python train.py --n_layer=13 --d_model=160 --n_head=5 --n_kv_head=5 --head_dim=32 --d_mlp=448 --vocab_size=1677 --activation="swiglu" --norm="rmsnorm" --norm_place="pre" --norm_eps=1e-06 --positions="rope" --rope_base=1020.0 --rope_fraction=0.5 --qk_norm=true --attn_scale=0.291 --bias="none" --tie_embeddings=false --parallel_block=false --extras=["local attention windows", "value residuals", "a smear gate", "learned residual scales", "capped logits"] --init="normal" --init_std_qkv=0.0434 --init_std_o=0.0 --init_std_up=0.0434 --init_std_down=0.0 --optimizer="muon_variant" --lr=0.00414 --beta1=0.95 --weight_decay=0.066 --lr_head=0.00768 --warmup_steps=55 --schedule="cos" --final_lr_fraction=0.0 --batch_tokens=[16384, 32768, 65536] --seq_len=768 --doc_mask=true --train_tokens=137500000 --steps=3922 --dataset="wikipedia_en"
Each number is 128 + 24 x the weight over the matrix's rms, rounded and kept within 0 to 255. Layers, rows and columns count from 0.

# layer 4 attention value, 160x160, rms 0.149, rows 129-159, columns 80-159
[[164 133 138 151 187 118 103 136 102 113  83 118 136  98 129  87 117 123 139 108 158 141 148  87 144 122 131 158 134 136 137 161 121  95 126 108 107 113  81 145 119 144 129 126 164 130 132  92  86 121 118 121 118 133 148 176 147 147 132 180 128 141 155 159 106 135 120 136 103 107  94  88  98 141  84 109 135 140 106  93]
 [ 93 156  96 144 161 119 113 124  99 142 155 111 153 136 122 103 107 116 140 129 135 107 109 131  63 177 125 121  97 120 125 135 152 100 114 153 167 128  53 106  98 141 133 132 119 131 151 173 132  65 149 120  47 106 140 119 119  80 128 131 126 145 116 147 116 167 116 101 170 133 115 130 142 146  81 162 129 128 131 112]
 [173 111 115 141 109 113 140 155 128 155 107 126 118 194 114 149 148 115 121 117 138 139 117 110 109 132 101 145 131 115 114 124 145 156 157 154 159 120 116 104 116 107  85  99 122 131 187 120 148 143 140 136 151 151  74 176  97 153 161 127 146 140 149 138 156 142 161 125 107 125 132 126 102 124 103 138 189 140 136 102]
 [129 151  86 159 144 158 105 145 131 152  94 106 143 147 147 122 158 138 138 105 148 112 135 116 128 128 127 133 147 117 119 111 111 149 139  56 106 110  85 135 109 131  82 126  95 114 136 187 148 163  97 193 133 109 114 137 136 151 101 127 106 130 136 172 106 118 140 114 137  95 129  75 105 146 118  68 122 183 157 140]
 [ 80 145 159 120 142 143 120 173  98 102 129 109 146 149 166 121 139 136 114 136 147 179 107 125 110 156 103 123 144 117 132 134 119 127 102 148  94 108 127 120  62 108 163 180 155 144 123 138 119 134 120  79 161 115 159 119 140 111 148 105 120 142  92  62 151 143  92 123 116 147 157 150 123 133 136 145  98 132 113 184]
 [130 128 133 153 106 167 148 165 116 138 159 126 145 127  96 117 123 131 141 130 138 158 103 154 167 139 112 107  97  93 138 125  92 160 106 135 134 163 117 151 125 124 102 167 162 129 154 147 112  91 174 114 143 174 137 129 110 110 130 127 139 129 150 146 119 127 143 125 124 155 161 128 145 104 146 117 105 116 119 139]
 [104 174 124 106 119 100 154 104 104 129 128 106 139 106 130 125 154 124 100 160 119 163 177 146 141 149 129  84 136 139 142 113 113 116 188 155 136 132  83 117 115 109  97 114  89 101 126 126 121 114 165 158 138 118 122  82 137 164 150 118 109 108 137 117 135 101 117 132 108 127 161  95 114 106 113 137 107 147 137 180]
 [ 86 126 118 137 170 144 114 168 125 145 110 116  88 108 143 150  94 166 177 135 117 120 141 151 136 150 164 143 117 161  97 194 152 147 107 120 124 143 104 123 132 114 137 120 178 123 155 106 139 110 135 121 129  94 153  92 150  87 124 183  97 124 175 130 108 126 138 136 142 137 134 137 115 133 115 113 105 121 125 171]
 [162 161 153 148 137 144 121 137  93 160 159 112 195  81 154 151 113 129  80 107 142 137 115 135 159  87 109  74 172 139 134 138 156 145 116 129 157 113 118 131 146  93 163  97 101 167 166 131 119 159 176  94 149 128 101 115 176 132 114 101 157 125 111 137 138 114 139 125 153 114 166 128 100  96 162 136 122 115 126 171]
 [128 129 145 142 173 131  94 118 136 124 109 146 134  91 133 158 122 123 133 164 175 125 125 183 111 108 105  91  97 102 172  98 151 107  96 123  94 142 101 149  98 150 100 106 137 149 175 145 132 146 129 123 114 141 104 101 100 149 149 113 115 112 157 132 120 106 172 127 169 142  92 125 122 144 152 151 140 126 132 137]
 [132 103 120 116 144 126 117 127 135 133 144  93 139 109 141 164 123 150 159  97  88 120 158 134 125 142 109 125 148 107 142 151 140  94 148 154 128 141 111 102  95 120 101 139 138 146 117 152 174 134 133  70 140 115 173 114 117 106 155 129 103 114 129 153 133 140 105 163 107 123 151 119 118 162 168 117 139 127 112 132]
 [103 105 118 103 144  97 130 115 152  69 122 109 107  98  97  97 119 130 179 124 151 139 161 111 116 129 120 150 121 124 144 116  75 134 169 130 130 143 132 107 124 158 152 115 118 140 142 141 135 135 133 129 146 119 147 169 122 122 155 134 139 137 122 137 127 109 153 109 141 137 108 139 115 132 113  90  91 132 115 121]
 [173 110 110 149 118 111 139 131 158 141 152  85 123 171 153 139 114 115 124 136  85 135 108 144 138 136 121 115  96 115 148 107  96 153 143 157 117 132 148 124 121 147 123 163 131 101 143 147 123 116 158 123  92  77 127 122 135 102 133 124 159 123 104 147  97 136  65 150 148 109 152 134 141 149 153 161 155 170 103 122]
 [158 118 137 136 127 162  92  96 118 101 152 132 131  96  79 169 111 161  96 149 101 174 156 166 126 132 140 112  93  86 117 138  99 126  85 142  67 168 109 133 112 180 115 104 132 137 103  81 136 111  92 173 111 114 113 148 135 108  82 145 124  96 150 135 106 171 102 181 155 120 184 173 152 101  95 108 185 117 129 171]
 [137 135 137 150 117 177  96 118 156 123 115  98 115 109 102 126 139 102 120 126 143 159 129 150 124 124 103 136 144 112 160 141 130 128 133 146 124 141 121  92  82 127  70  95 139 125 141 139 110 129 143 151 117 148  94 132 138  97 156 133 106 116  91 116 132 107 151 150  83 157 120 135 130 156 167 100 136 133  88 186]
 [153 145  99 102 139 122 124 161 151 147 132  92  99 115 130 158 137 156 137 120 144 150 107  93 117 177 147  98 153 106 136 174 166 144 148 160  88 132  88 114 150 134  97 119 106 137 116 106  98 120 133 113 118 149 141 154 143 134 136 106 130 157 109 119 102 120  97 154  67 155 133 135 150 103 143 127 160  88 135 114]
 [130  99 132 113 142  90 188 141 141 157 111 139 159  74 166 141  96 150 108 150 161 150 106 102 165  95 129 123 139  92 125 100 105 164  61 113  79 175  97 124 105 123  89 128 122 131 153 117 104 137  94  96 136 116 106 119 110 153 124 121 107 122 132 100 108  97 134 117 154 109 143 129 112 144 114 152 114  97 130 164]
 [ 96 171 142 135 129  89 157  92 100 104 164 137 156 111  85 112 127 120 193  97 140 139 168  73 111 157 157 116 141 148 179 133 166  94 140 128 158 123 125 166 126 148  93 116 140 135 124 117 145 132 145 159 127 104 179  84 109  82 134 161 119 127 132 172 105 159  81  85  81 140  97 106 116 151 155  75 115 137 100 124]
 [173 113 169  80 130 104 118 110 102 124 160 127 177 195  92 104 129 111 133 108 117 140 118 127 135 111 131 131 128 151 118 144  99 161 141 166  91  88 157 144 134 137  82 145 117 151 143 153 175 130 134 138 113 125 165 172 139 117 132 144 153 124 107  74 141 136 160 113 153  70 159 164 127 121 136 139 110 124 140 125]
 [127 141 124 121 112 174 167 126  92 164 113 133 142 118 144 111 119 126 115 157 150 151  89 107 176 140 163 109 120 139 181  85 140 122 139 113  97 126 168 132 111 165 154 161 127 138 122  92  52 141  92 138 123 133 101 125 142 136  65 119 136 104 140 149 123  88 101 163 125 166 167 106 122 122 161 126 154 176  90 119]
 [ 81 145 138  87 153 103 158 118 115 102 129 116 116 139 143 130 107 133 154 106 127 126 106 109 120 135 151 120  94 134 138 118 141 143 130 161 130  88 105 148 114 122 129 113 126 122 153 160 125 135 154 115 162 133 158 102 146 113 130 148 138 173 168 132 126  98 119 155 117 136 168 162 115 105  88 113 178 145 138 166]
 [158 122 149 140 166  84 117  80 127 108 139 193 117 132 135  87  98 100 142 113  92 149 125 160 161 143 107 131  53 156 126 149 106 147 157 106 124 139 133 150 119 148 107 113 155 117  76 146 115 114 123 121 134 100 148 122  94  99 177 101 156 158 113 168 103 166 131 107 148 149  96 147 130 129 103  87 139 167 132 138]
 [131 157 145 128 119 106 148  82 132 102 134 171 169 149 146 144 103 120 125 108 162 149 126 117 107 113 109 128 108 139 151  95 137 113 122 153 133 117 164 154 132 140 149 163  93 119 155  94  96 159 137 113 155 121 124 135 146 137 112 115 137 138 162 126 138 121 170 148  96  97 153 147 144 123  90 151 151 110 112  85]
 [132 114  98 110 131 143  64 144 109 128 121 126 134 147 132 150 124 156 124 126 113 113  97 136 127  99 131 119 140 118 154 134 112 131  78 135 136 140 180 136  86 130 127 145 167  94 133 122 142 122 119 157 147 150 169 137 118 130 144 155  78 152 111  74  88  90 149 176 138 156 165 119 160 133 132 132 135 121 165 114]
 [128 120 120 107 157 109 119 154 118 125  92 116 150 135 110 131 105 142 152  85  76  95 115 159 100 122 135 182 150 112 147 117 130 141 113 130 177  59 105 147 119 163  97 118 113 146 141 131 140 185 128 129 132 140  98 127  68 129  87 126 130  95  92 130 141 132 143 124  90 118  77  63 171 154 181 116 135 104 127 143]
 [149 166 164 139 120 101 182 117  96 161 129 116 115 107 132 135 147 146 150 107 110 143 136  93 121 109 137  91 173 144 141 150 124 133 100 157 111 125 113 156 143  68  94  82 132 137  94 165  94 130 120 160 110 157 100 113 126 152 110 105 134  82 103 112  92 116 130 138 140 116 177 122  83 176 117 132 114 153 122 141]
 [117 105 148 138 118 139 151 116 124 115 113 122 156 169 129 154 136 101 130 122 136  85 168 142 139 111 122 110  75 124  98  85 134 134 152 124 133 139 118 164 145 131 115 126 134 117 123 131 116 110 157 150 117 124 174 154 130 112 147  67 103 147 129 134 120 166  92 143 170 117 157 106 144 158 128 141 136 168 149 134]
 [148 154 125 113 106  91  88 144 153  86 135 127 143 140 128 164 108  81 106 172  94 124  89 116 155 111 117 107 103 140 120 106 126 118 155 120 160 155 130 135 153 125 116 135  93 111 152 148 126  76 116 154  96 159 141 129 110 137 137 170 172 115 141 149 128 130  88 122 132  95  86 155 117 149 137  84 139 140  60 125]
 [144 110 138  95 122 119 111 146 107  91 127 139 129 154 149 148 131 121 104 142  76 151 131 128 104 142 126 145 116 109 131 112 111 152 120 139  97 111 110 133 119 114 151 132  93 158 117 113 115 128 120 107 142 104 131 137 145 141 110 131 153 126 127 103 196  96  85  39 145 177 138 129 123 106 112 145 140 117 112 119]
 [141 121 126 100 142  89  99 108 129 185 106 126 142 151 148 105 172 132 137 154 172 171 106 149  83  96 167 137  70 142 152 121  95 154  85 132 102  77 114 151 102 136 108 173 133 118 112 163 119 126 163 159 141 151  97 176 158 147 168 130 124 121 106 128 125 121 170 105 134 104 123 120 147 117 126 135 103 116 172 150]
 [152 104 169 115  87 139  98 131 156  87 121 134 100 147 147 121 112 129 107 108 155 137  97 133 102 128 133 109 164 173 145  96 116 109 108  93 160  89 119 125 161 138 125 132  76 160 140 165 120 126 165 101 152 110 140 116 153 110  87  92 119 142 109 130  75 140 137 159 106  78 124 157 163  65 152 152 122 110 116 151]]
# layer 4 attention output (transposed), 160x160, rms 0.136, rows 129-159, columns 80-159
[[133 175 148 127 157 134 127 138 156  99 120 104 125 166  98 176 118 122 114 116 167 128 133 112 150 154 139 126 140 119  83 171 138 146 136 133 107 109 107 134 136  98 115 139 113 123 158 141 145 124 120 141 120 126 151 135  99 136  97 115 179 129 139 166 150 126 118 116  88 135 109 141 116 147 162 154 134  83 115  92]
 [110 121 151 105 167 165 120 133 169 111 138 102 128 116 131 106 154  93 110 136  93 129  91 168 150 128 109  83 170 135 120 105 129 140 114 142 148 156 144 112 155 137 119 118 138 106 138 119 130 121 161 138 121 135 147 142 107 166 128  97 106 147 130  78 121 143 131 192  84  70 147 149  82 192 133 140 157  99 135 152]
 [120 118 118 138 125 111 124  85  80 150 168 107 151 144 144 124  73 185 139 139 149 129 111 128 102 131 139 132 162 146  98 152  79  81  95 122 125 130 148 113 123 170 145 108 150 156 133 127  99 145 139 117 157  89 176 135  83  95 116 121 120 168 115 104 119  85 135 125 139 155  99 175 154 128 111 145 147 134 143 168]
 [108 146 148 152 114 120 156 128  77 118 104 126 140 108 132 148 176 110 130 154 140 123 124  90 108 166 164 169 106 131 128 100 128 129 164 117 138 103  60 134 146 107 189  89 130 153 101 125 126 133 166 127 145 117 192 113  80 125 117 153 114 103 153 121 126 136 122 154 145 129 133 122 141 124  73 135 151 147 128 162]
 [140  99 122 159 110 135  85 117 156 186 132 156 127 106 103 177 114 134  96 156 121  69 128 147 116 120 140 102 153 102 125 112 165 158 134 117 137 113  65 129 138 115 189 129 128 136 159 117 128 141 156 154  99 167 146 151 117 109 136 147 135  75 117 113 128 104 135 117 168 120 161 153 127 121 147 119 127 140 178  96]
 [144 163 155 116 126  70 109 112 128 104 122 108  80 134 179 103 148 125 124 147 102 113 153 132 121 115 144 125 116 152 115 111 178 115 130 135 116 122 111 131 156 162 132 122 117 108 102 124 111 101 142 164 128 102  69 103 150 100 163 161 147 122  97 111 116 173 153 129 128 129 115 151 133 128  98 137 143  61 203 112]
 [149  96 157 159 162 139 102 141 128 116 119 110 106 171 110 176 126 126 125 142 149 137 118 149  87 165 188 136 176 159 160 111 110  74 116  78 127 185 125 177 147 112 133 120 131  86 123 116 128 129 107 110 133 141 113 123 150  95 176 107 179  90 146 111 102 130 131 156 143 108 146 133 145 160 114 160 129 203 144 157]
 [154 170 114 129 144 186 131 167 152 119 146 161 117 115 104 149 122 134  91 155 153 144 145  92 125 110 126 136 104 125 134 113 161 144 150 114 132 116 139  93 117 139 129 139 125  83 149 116 120 192 135 142 108 139 171 150 113 130 152  96 121 163 161 101 145 182 138 147 145 124 101 118 119 166 145 152 115 119 143 152]
 [131  82 151 101 117  89  95 145 105 114 118 120 125 169 108 122 185 126 141 150 138 128 126 150 118 138  90 153 104  84 130 138 139 172 160 147 152 161 135 100 149 126 153 104 102 124 100 124 134 123 112 176 134 126 123 116 151 147 145 122  89  94 103  92 132 123 101 114 126 147  96 147 143 126 132 103 165 131 153 100]
 [161 128 165 116  84  78 137 131  92 148 144 142 132 121 129 129 122 121 157 125 132 131 143 118 135 112 152 177 139 144 112 118 101 144 122 144  97 104 101 137 108 138 108 134  93 100 128 139 150 144 143 100 119 132 110 139 114  99 108  99 141  94 144 135 186 147  99 156 133 117 170 135 118 144 151  88 139 141 141 131]
 [110 154 147 131 132 139 137 120  98 147  44 174 134 121  88 118 165 129 129 148 137 166  92 102 127 111 135 129 106 120  93 114 115 154 159 156 158 183 158 119 108 100 129 114 124 139 149  88 113 100 125 121 133  98 106 131 122 124  94 112 108  81 125 102 128 133 107 134 154 148  87 117 127 124 103 149 131 145 168  91]
 [133 187 125 169 126 113  93 111 188 123 125 146 127 130 137 116 133 106 145 128 139 106 156 147 172 138 134 161 143 162 141 120 107 138 130 155 120 139 173  77 144  90 149 167 136 155 131 110 129 163 155 133 135 116 125 155 130 158  89 112 106 147 112 140 104 120 117 137 143 134 153 119 117 124  89 121 119 126 103 123]
 [130 118 116 127 124 129 120 108 113 139 150 109 151  85 134 130 168 181 101 119 149 141 126 159 115 116 113 123 109  95  97 177 118 105 155  95 189 115 155 138 156 115 126 112 107 130 147 119 118 108 124 108 128 160 121 128 143  93 121 109  82 127 149 111  79 131  90  57 122  93 151 151 142 128 105 170  92 133 137 140]
 [106 133 183 118 142 131 150 109 145 137  66 118 112 169 121 122 153 122 195 115 137 157 131 135  80 125 108 118 135  68 122  83 160 119 132 122 136  88 135 100  81 150 144 148 107 109 150  90 174 143 119 132 142 121 122 153 126 122  99 147 176 114 166 124 103 125 177 105 179 163 132  76 121 110  91 168  89 133 142 142]
 [132 133 130 145 119 138 147 134 194 133 132 132 155 113 125 123 144 133 112 136 143 109 104 111  82  67 198 109  93 143 113 132 141  82 133 108 121 169 151 108 125  47 130 138 154  88 145 115 112 134 125 113 116 115 140 114  86 109 112 116 126 148 131 137 123 129 127 117 132  98 138 163  81  97 116 160 135 135 155  79]
 [150 145 129 114 136  66 112 105 131 132 121 129 106 146 115 122 138 136 117  57 101 112 104 138 138  93 113 116 110 119 105 137 130 116  89 112 115 101 163 117 141 127 130 102 181 103 182 131 128 168 156 166 141  98 125 157 140 138 111 157 167 116 134 131  87 164 169 168 107  68  85  87 113 102 158 114 166 117 138 127]
 [ 75 135 130 133 163 108  83 169 138 147 137 113 138 146 115 156 106  72 135 163 134 161 130 123 186 130 113 125 127 108 124 119 156 111 171 137 167 137 102 154 141  87 114 166 127 146  89 129 194 131 158 171 110 128 124 138 130  97 151 141 163 120 128 139 153 146 128 114 122 147  84 122 145 133 118  95 144 149 116  98]
 [142  96 133 128 108 123  87 135 147  95  76 144 150 194 170 106 141 103  58  82  84 161 155 131 149 192 137 108 139 117 127 150 108 141 119 146 129 163  98 110 118 131 143 115 108 120 126 171 180 143 124 119 140 131 101 141 133 123 108 104 147 142 167 113 144 121 115 172 146 136 156 107 112 224 112 147 160 111 153  67]
 [133 144 132 128 101  96 103 105 136 132  70 107 124 115 138 117 139 154  98 131 137 128 141 143 152 133 119 131 109 111 145 187 133 117 155 131 167 146 128 153  74 107 120 133 131 170 156 107  70 111 110 159 106 124 120 137 118 148 112 125 135 128 101 121 122 151 105 153 111 121 166 150 127 151 124 177  85 137 118 146]
 [142  87 186  96 138 148 125 152 144  95 153 157 149 160 150 123 124 146 143 146 114 139 112 158 141 117  80 150 107 138  84 115 154 100 117 159 134  81  67  98  86  79 122 124 118 153 164 154 166 121  94 112 122 107 109 137  94 113 144 162  95 121 140 145  70 152 160 103 131 129 103 143 125  93 153 128 132  97 157 108]
 [107 128 161 131 121 168 104 121 108 127 100 135 105 118 149 133 110 126 167 138 142 147 163 133 139  84  97 125 115 142 112 119 172  67  79 159 126 100 117 118 122 109 174 113 103 133 157 153 157 177 130 161 129 113 145 113 117 130 126  78  99 124 142 107 141 148 145 114 140 124 103 113 151 170 165 181 121 147 155  91]
 [129 129 118 118 113 113 177 141 141 135 100 114 100 120 139 149  98 152 126 131 144 122  78 134 145 146 155 111 161 138 166 123  94 123 184 129 159 135  85 164 149 184 136 114 113 104 125 115 150 149 137 139 113 136 132 168  89 120 106  77 132 132 117 116 135 145 134 113 106 127 137 133 135  72  94  94 152  80 134 140]
 [103 139 124 129 120  94 119 165 143 123 157 134 106 153 105 130 131 123 175 161  99 131 125 119 177 131 123 140 113  90 119 111 127 105 131 140 152 160 144  93 100 153 105 141 143 131 151 128 140 119 126 142 109 145 119 180 138 122 111 122  99 148 128 118 179 128 107 131  98 167 124 140 144  92 120 111 132 104 122 126]
 [123 132 183 118 119 161 122 178 128 181  89 134 133  67  90 118  71  90 167 120 156 133 142 118  97 133 156 144  82  99  74 137 173 122 208  92 124 110 136 131 106 120 122 119 100 106 111  76 152 141 111 121 134 119 142 191 146 112 118 111  96  77  83 134 159 113  82  99 110 143 130 119 114 147 157 147 132 157 140 142]
 [113 116 113 124  73 128 161  97 132 112  97 160 121 133 147 113 129  80  87 153 120 126 147 112 127 157 138 123 115 142 105 142 117 118 125 140 133 178 105 168 144 128 128 157 144 120 130 141 116 123 196  98 125 139 148 160 108 123 136  98 117 164 119 129  93 124 114 145 141  94 137 140 184 126  92 133 100 135 107 104]
 [140  72 142 108 161 127 103 169  98 127 154  77 122 100 128 123 148 112 117 144 135 149 124 129 116 132 191 145 115 124 103  86 123 130 153  93 166 149  87 127 127  75 153 119 183 159 130 154 117 109 107 179 113 123 122 124 121 151 124 127 113 133 141 146 143 119  95 146 126 110 136 148 186 115 204 101  74  92 121 139]
 [145 123  92 161 129 154 127 144  94 108 136 113 104 109 133 136  91 103 144 117 151 184 114 177  49 164 120 154 124 139  80 150 178 117  92 108 131 119 130 176 109 131 159 120 126 113 105 145 172 128 117 142 192  76  99 124 136 172 141 160 153 120 139 107 136 108 120 140 104 137 178 138 101 144 115 126 123 147 120  98]
 [173  79 108 111  78  91 147  67 153 140 114 129 127 105 137 133 139 141 143 106 136 135 142  97  98 150 155 185 136 143 158 179 126 104 112 119 127 163 157  85 186  98 139 123 149  84  82  77 113 120 188 126 130 104  93 129 136 136 105 156 101 150 130  96 152 123 167 117 111 143 170 131 102 157 132 113 144 121 118  79]
 [117 116 144 156 127 109 140 100 134 180 165 128 148  97 156 134 118 104 120 193 113 133 118 155 125  96  94 129 147 133 113 102 121  92 103  98 135 112 126 147 128 134  92 166 138 132 150 120 122 106 152 130  78 156 149 136 157 149 131  93 147  89  97 130  91 117 127 127 107 142 147 102 150 131 113 103 119 170 194 143]
 [147 145 169  78  68 153 130 149 153 183 139  90 106 102 146 174  84  97 136  94 143 100 133 134 123  99 145 165 152 116 105 157 107 155 142 143 147 137 129 116 118 119 110 136 143 128  91  90 145 136 169 124 149 128 137  96 111 114 156  68  93 125  87 171 149 112 112 120 136 133 110 165 126 113 103 124 117 140 135 152]
 [118 107  93 105  95 143 148 166  61 145 117 164 154 115 137 151 117 133 146 136 117 120 145 115  76 158  93 170 114 146 144 149 114 211 142 115  75 166 137 124 188 116 115  95 160 142 133 140 135 126 136 139 112 115 136 112 179 150  88 130 139 138 132 100 120 136 106 169 136 143  87  98 162  94  51 131 127 135 161  94]]
# layer 4 MLP gate, 448x160, rms 0.164, rows 0-7, columns 80-159
[[112 101 151 146 137 117 150 162 166 123 156 131 141 139 148 116 185  70 126 114 106 123 127  87  86 159 115 158 136 109 149 137 152 103 134 150 182 114 181 150  84 127 102 103 138 138 105 138 103 136 121 101 115 136 119 143  98 139 153 135 138 118  88 131 133 128 123 129 130 119 125 135 146 112 117 127 111 152 139 112]
 [ 98 149 138 114  95 125 111 122 155 159 116 202 136 111 123 126  97 106 118 134 156 127 150 125 157  98 106 156 148 146 100 115 154  92 115 150  94 114  75 167 157  92 112 158 125 152 153 104 121 113 121  95  94 156 143 140  93 136 100 116  79 125  90 130 139 122  72 104  86  89 141 130 134  72 126 169 167 146 127 157]
 [106 153  81 145 176 128  98 143  96 117 196 126 143 163 115 124 141 142  78  85 133 122 116  93 167 148 175 111 124 157 120 143 146 149 126 136 154 120 103  71 118  82  91 156 100 134 183 137 118 115 144 108 125 107 160 127  87 138 107 137 152 111 120 135 124 139 148 163 155 148 123 151 159 121 130  95 109 121 126 107]
 [134 118 125 155 102 128 127 166  95  93 105 139 137 114 110 104 107 187 119 102 147 167 119 114 122  89 152 120 134 126 124 137 152  87 136 132 124 148 145 117 139 172 144 154 101 114 122 111 109 144 158 137 120 136 101 124 109 124 122 137 117 164 126 143 138 156 124 120 143 109 142 110  84 144 141 121 153 145 172  99]
 [126 144 120  93  89 139 105 120 181  68 115 133 119 136 136 126  64 124 137 103 134 142 106 118 128 113 141 141 149 103  98 147 122 132 120 125 150 136 109 179 103  82 157 141 150 179 117 117 149 113 123 151  92 118 135 115 108 188 158 117  93 111 155 133 125 142 160 114 142 147 143 100 109 114 127 122 147 151 156  66]
 [119 180 144 141  95 118 146 114 128 116 128  92 110 116 130 162 143 150  97 126 151 118 107 160 123 122  95 148 141 146 115 150 173 131 147 142 114 119 128 119 110 111  89 163 141 147 105  86 118 162 127 148  93  77 160  98  92 145 147 123  85  96 102 101 134 144 140 120  74  79 165  92 137 150 139 162 142 114 134 147]
 [ 91 147  82 114 104  80 143 160 109 148 121 120 137  69 142 142 101  96 134  92  50 142 145 100 162 120 145 144 115 140 109 142 113 128 150 151  90 165 152 116 111 142 121 120 118 122 111 132 155 128 126 115 128 121 130 106 162 132 124  63 111 148 154  79 188  96 104 117 111 138 133 113  96 134 159 132 124 138 117 111]
 [141 117 114 125  91 107 151 122 147 128 132 124 104 125 142 139 119  96 133 129 142 118 137  83  93  88 129 132 106 144 162 132 115 139 142 114 136 108 118 101 138 127 106 115 196 174  87 115  55 154 132  96 129 110 100  84 118 114 138  70  88  76 116 163 128 124 134 125 156  96 146 143 142  99 154 128 126  89 161 161]]
# layer 4 MLP up, 448x160, rms 0.165, rows 0-7, columns 80-159
[[114 139 129 105 121 124 142 158 145 120 120 128  83 130 136 125 119 135 119 135 120 154 173 145 142 131 173 130  79 150 122 123 123 144 110 123 111 111 163 134 176 121 145 150 144 111  85 118 141 130 160 151 144 144  98 105 125  91 149 154 134 119 133 105 113 151 113  90 108 141 138 128 104 163 118 116 141 125 125 124]
 [128 133 121 144 106 138 103 119 150 119 170 153 116 141 175 134 123 128 135 182 127 139 140 102 159 112 153 111 113 126 153 142 121  99 114 138 123 114 132 139 120 148 146  91 121 107 144  70 129 157 180 145  89 101  84 147 153 187 114 127 155 115 111 142  98 130 123 140 145 104  93 117 104 106 121 118 136 173 111 130]
 [133 113 153 174 102 113 152 112  97 130 123 134 155 129 171 121 162 147 130 117 136 107  91  96 141 121 124 135 137 127 126 107 128 161 158 136 121 149 156 163 141 140 159 130 118 147  98 143 189 167 132 128 134 122 150 139 115 128 188 151 159 118 150 121 106 148 144 164 126 138 120 148 142 121 141 145 138 113  85 177]
 [113 110 138 109 156 149 131 139  78 133 132  95 151 173 125  99 168 117 113 145 157 138 130 140 118 138 181 131 177 140 154 128  76 129 120 137 120 128 132 137  95 108 126 186 109 166 115 144 116 129 144 105 141 111 104 154 103 134 129 162 149 137 138 117 158 144 112  88 135 120 133 134 187 153 105 120 144 137 129 132]
 [149 193 119 114 113 137 101 146 116 122 115 115  99  98 138 120 102  71 108 100 124 120 132 138 141 155 134 101 128 149 135 121 123 147 134  92 158 117 165 126 101 111 116  95 149 109 150 139 111 136 126  96 126 117 164 158 130 139  94 110 112 126 125 139 148 101 138 127 127 132 122 106 118 108 133 128 153 116 137 142]
 [ 99 152 140 119 123 114 149 158  87 124 140  92 172 142 104 145 121 121 136 154 105 124 167 122  86 116 104 150 119 141 123 130 113 159 105 130 138 110 155 132 146 165 125 143 110 110 137 122  97 129 131 185 111 104 110 118 167 162 119 133 119 158 139  61 109 120  93 146  95 106 125 120 121 121 146  83 115  85 195 115]
 [128 124 144 147 110 129 134 135 155 106 124 120 144 127 162 129 151 155 143 134 121 145  99 153 132 163 106 116 182 180 154 117 154 137 136 148 148 148 195 187 129 134 119 136  99 124 105 130 149  92 123 136  99 123 138 152 111 113 145 198 166  77  80 141 110 166 138 153 158 155  80 123 105 159 135 117 135 138 166 139]
 [ 99 120 134 141 121 186 129 121 132 111 108 123 135  99 137 140 111 148  97 171 178 118 126 140 121 186 103 155 157 135 118 102 161 163 122 114 134 110 120  81 129 142 207  99 126 117 118 170 150 127 135 153 136 127 120 139  67 140 144 117  79 112 110 131 119 128 125 128 149 130 121 123 178 126 104 151 173 125 128  91]]
# layer 4 MLP down (transposed), 448x160, rms 0.155, rows 0-6, columns 80-159
[[122 106 131 140  94 138 102 102 177 184 108 117 169  90 129  98 186 144 158 151 126 100 131 134 127  95 129 134 111 158 111 117  81 149 154 116 129 132 116 131 104 100 133 159 118 155 128 103  83  77  87 130 125 125 151 117  98 107 179 147 158 135 178 136  84 132 132 104 128 167 157 118 166 137 148 139 117 138 114 127]
 [115 126 116 121 118 118 130 162  99  85 104 116 156 134  93 127  95 139 157 143 138 133 174 163 124 153 141  89 143 166 156 111 133 125 129 122 124 110  91 141  99 110 137 133  99 138 140 146 147 114 107 123  94 119  75  98 117 115  84 151  92 133 105  87 126 161 139 115 126 145 116 145 154 163 104  73 141 115 106 155]
 [146 158 117 112 139 165  81 143  94 114 141 217 127 126 121 173 171  96 142 150 120 130 125 154 118 142 141 138 105 102  94 120 115 133 158 120 144 181 196  94 132  97 119 102 136 134 161 135 139 129 120 100 149 170  92 121 119 126 123 158 116 122 129 114 134  78 141 144 145 147 149  99 134 155 135 140 123 148 135 159]
 [110 152 113 122 125 109 156  75 146 106 143  90 126 167 178 111 114  96 162 157 176 175 129 122 124 151 136 161 100 128 121 141 181 136 106 147 121 128 121 140 133 128 108 137 129 141 108 164  77  99 170 104 143 103 124 143 111 139 163 112 119 119 141 120 128 110 121 156 122  82 159 153  94 133 116 145 129 124 125 128]
 [183 124 121  95 163 141 121 146 127 122 134 103 171 139 151 151 113  85 135 150 114  85 150 112 146 127 133 110 118 123 156 154 103 119 120 111 135 143 141  73  98 105 133 111 135 155 125 130 158 146 128 158 122 151 137 116 126 100  96 113 132 121 172 111  57 129 124  72 154 121 128 149 139 142 117 110 133 108  99 105]
 [111 108 129 131 139 142 147 116 109 101 155 123 173 142 128 129 141 126 109 147 151 104 125 141  87 126 115 150 148 131 118 129  99 103 117 170 110 113 173 153 142 104 123 126  73 111 112 110 138 143  99 123 168 117 136 115 146 136 143 124  91 104 136 167 136 136 135 150 154 124  79 144 124  95 154 117 148 142  97 160]
 [125 128 110 122  95 135 126 185 158 145 142  79 154 129 123  91 112 183 149 127 146 124 119 140 149 120 155 111 126  96 110  69 123  97 132 139 175  95 122  97 147 161  94 125  83 134 127 133 105 142 162 133 118 166 101 156 129 137 107 144  86 152 116 114 127 104 130 152 114 118 106 123 166 131  87 118 160 173 137 100]]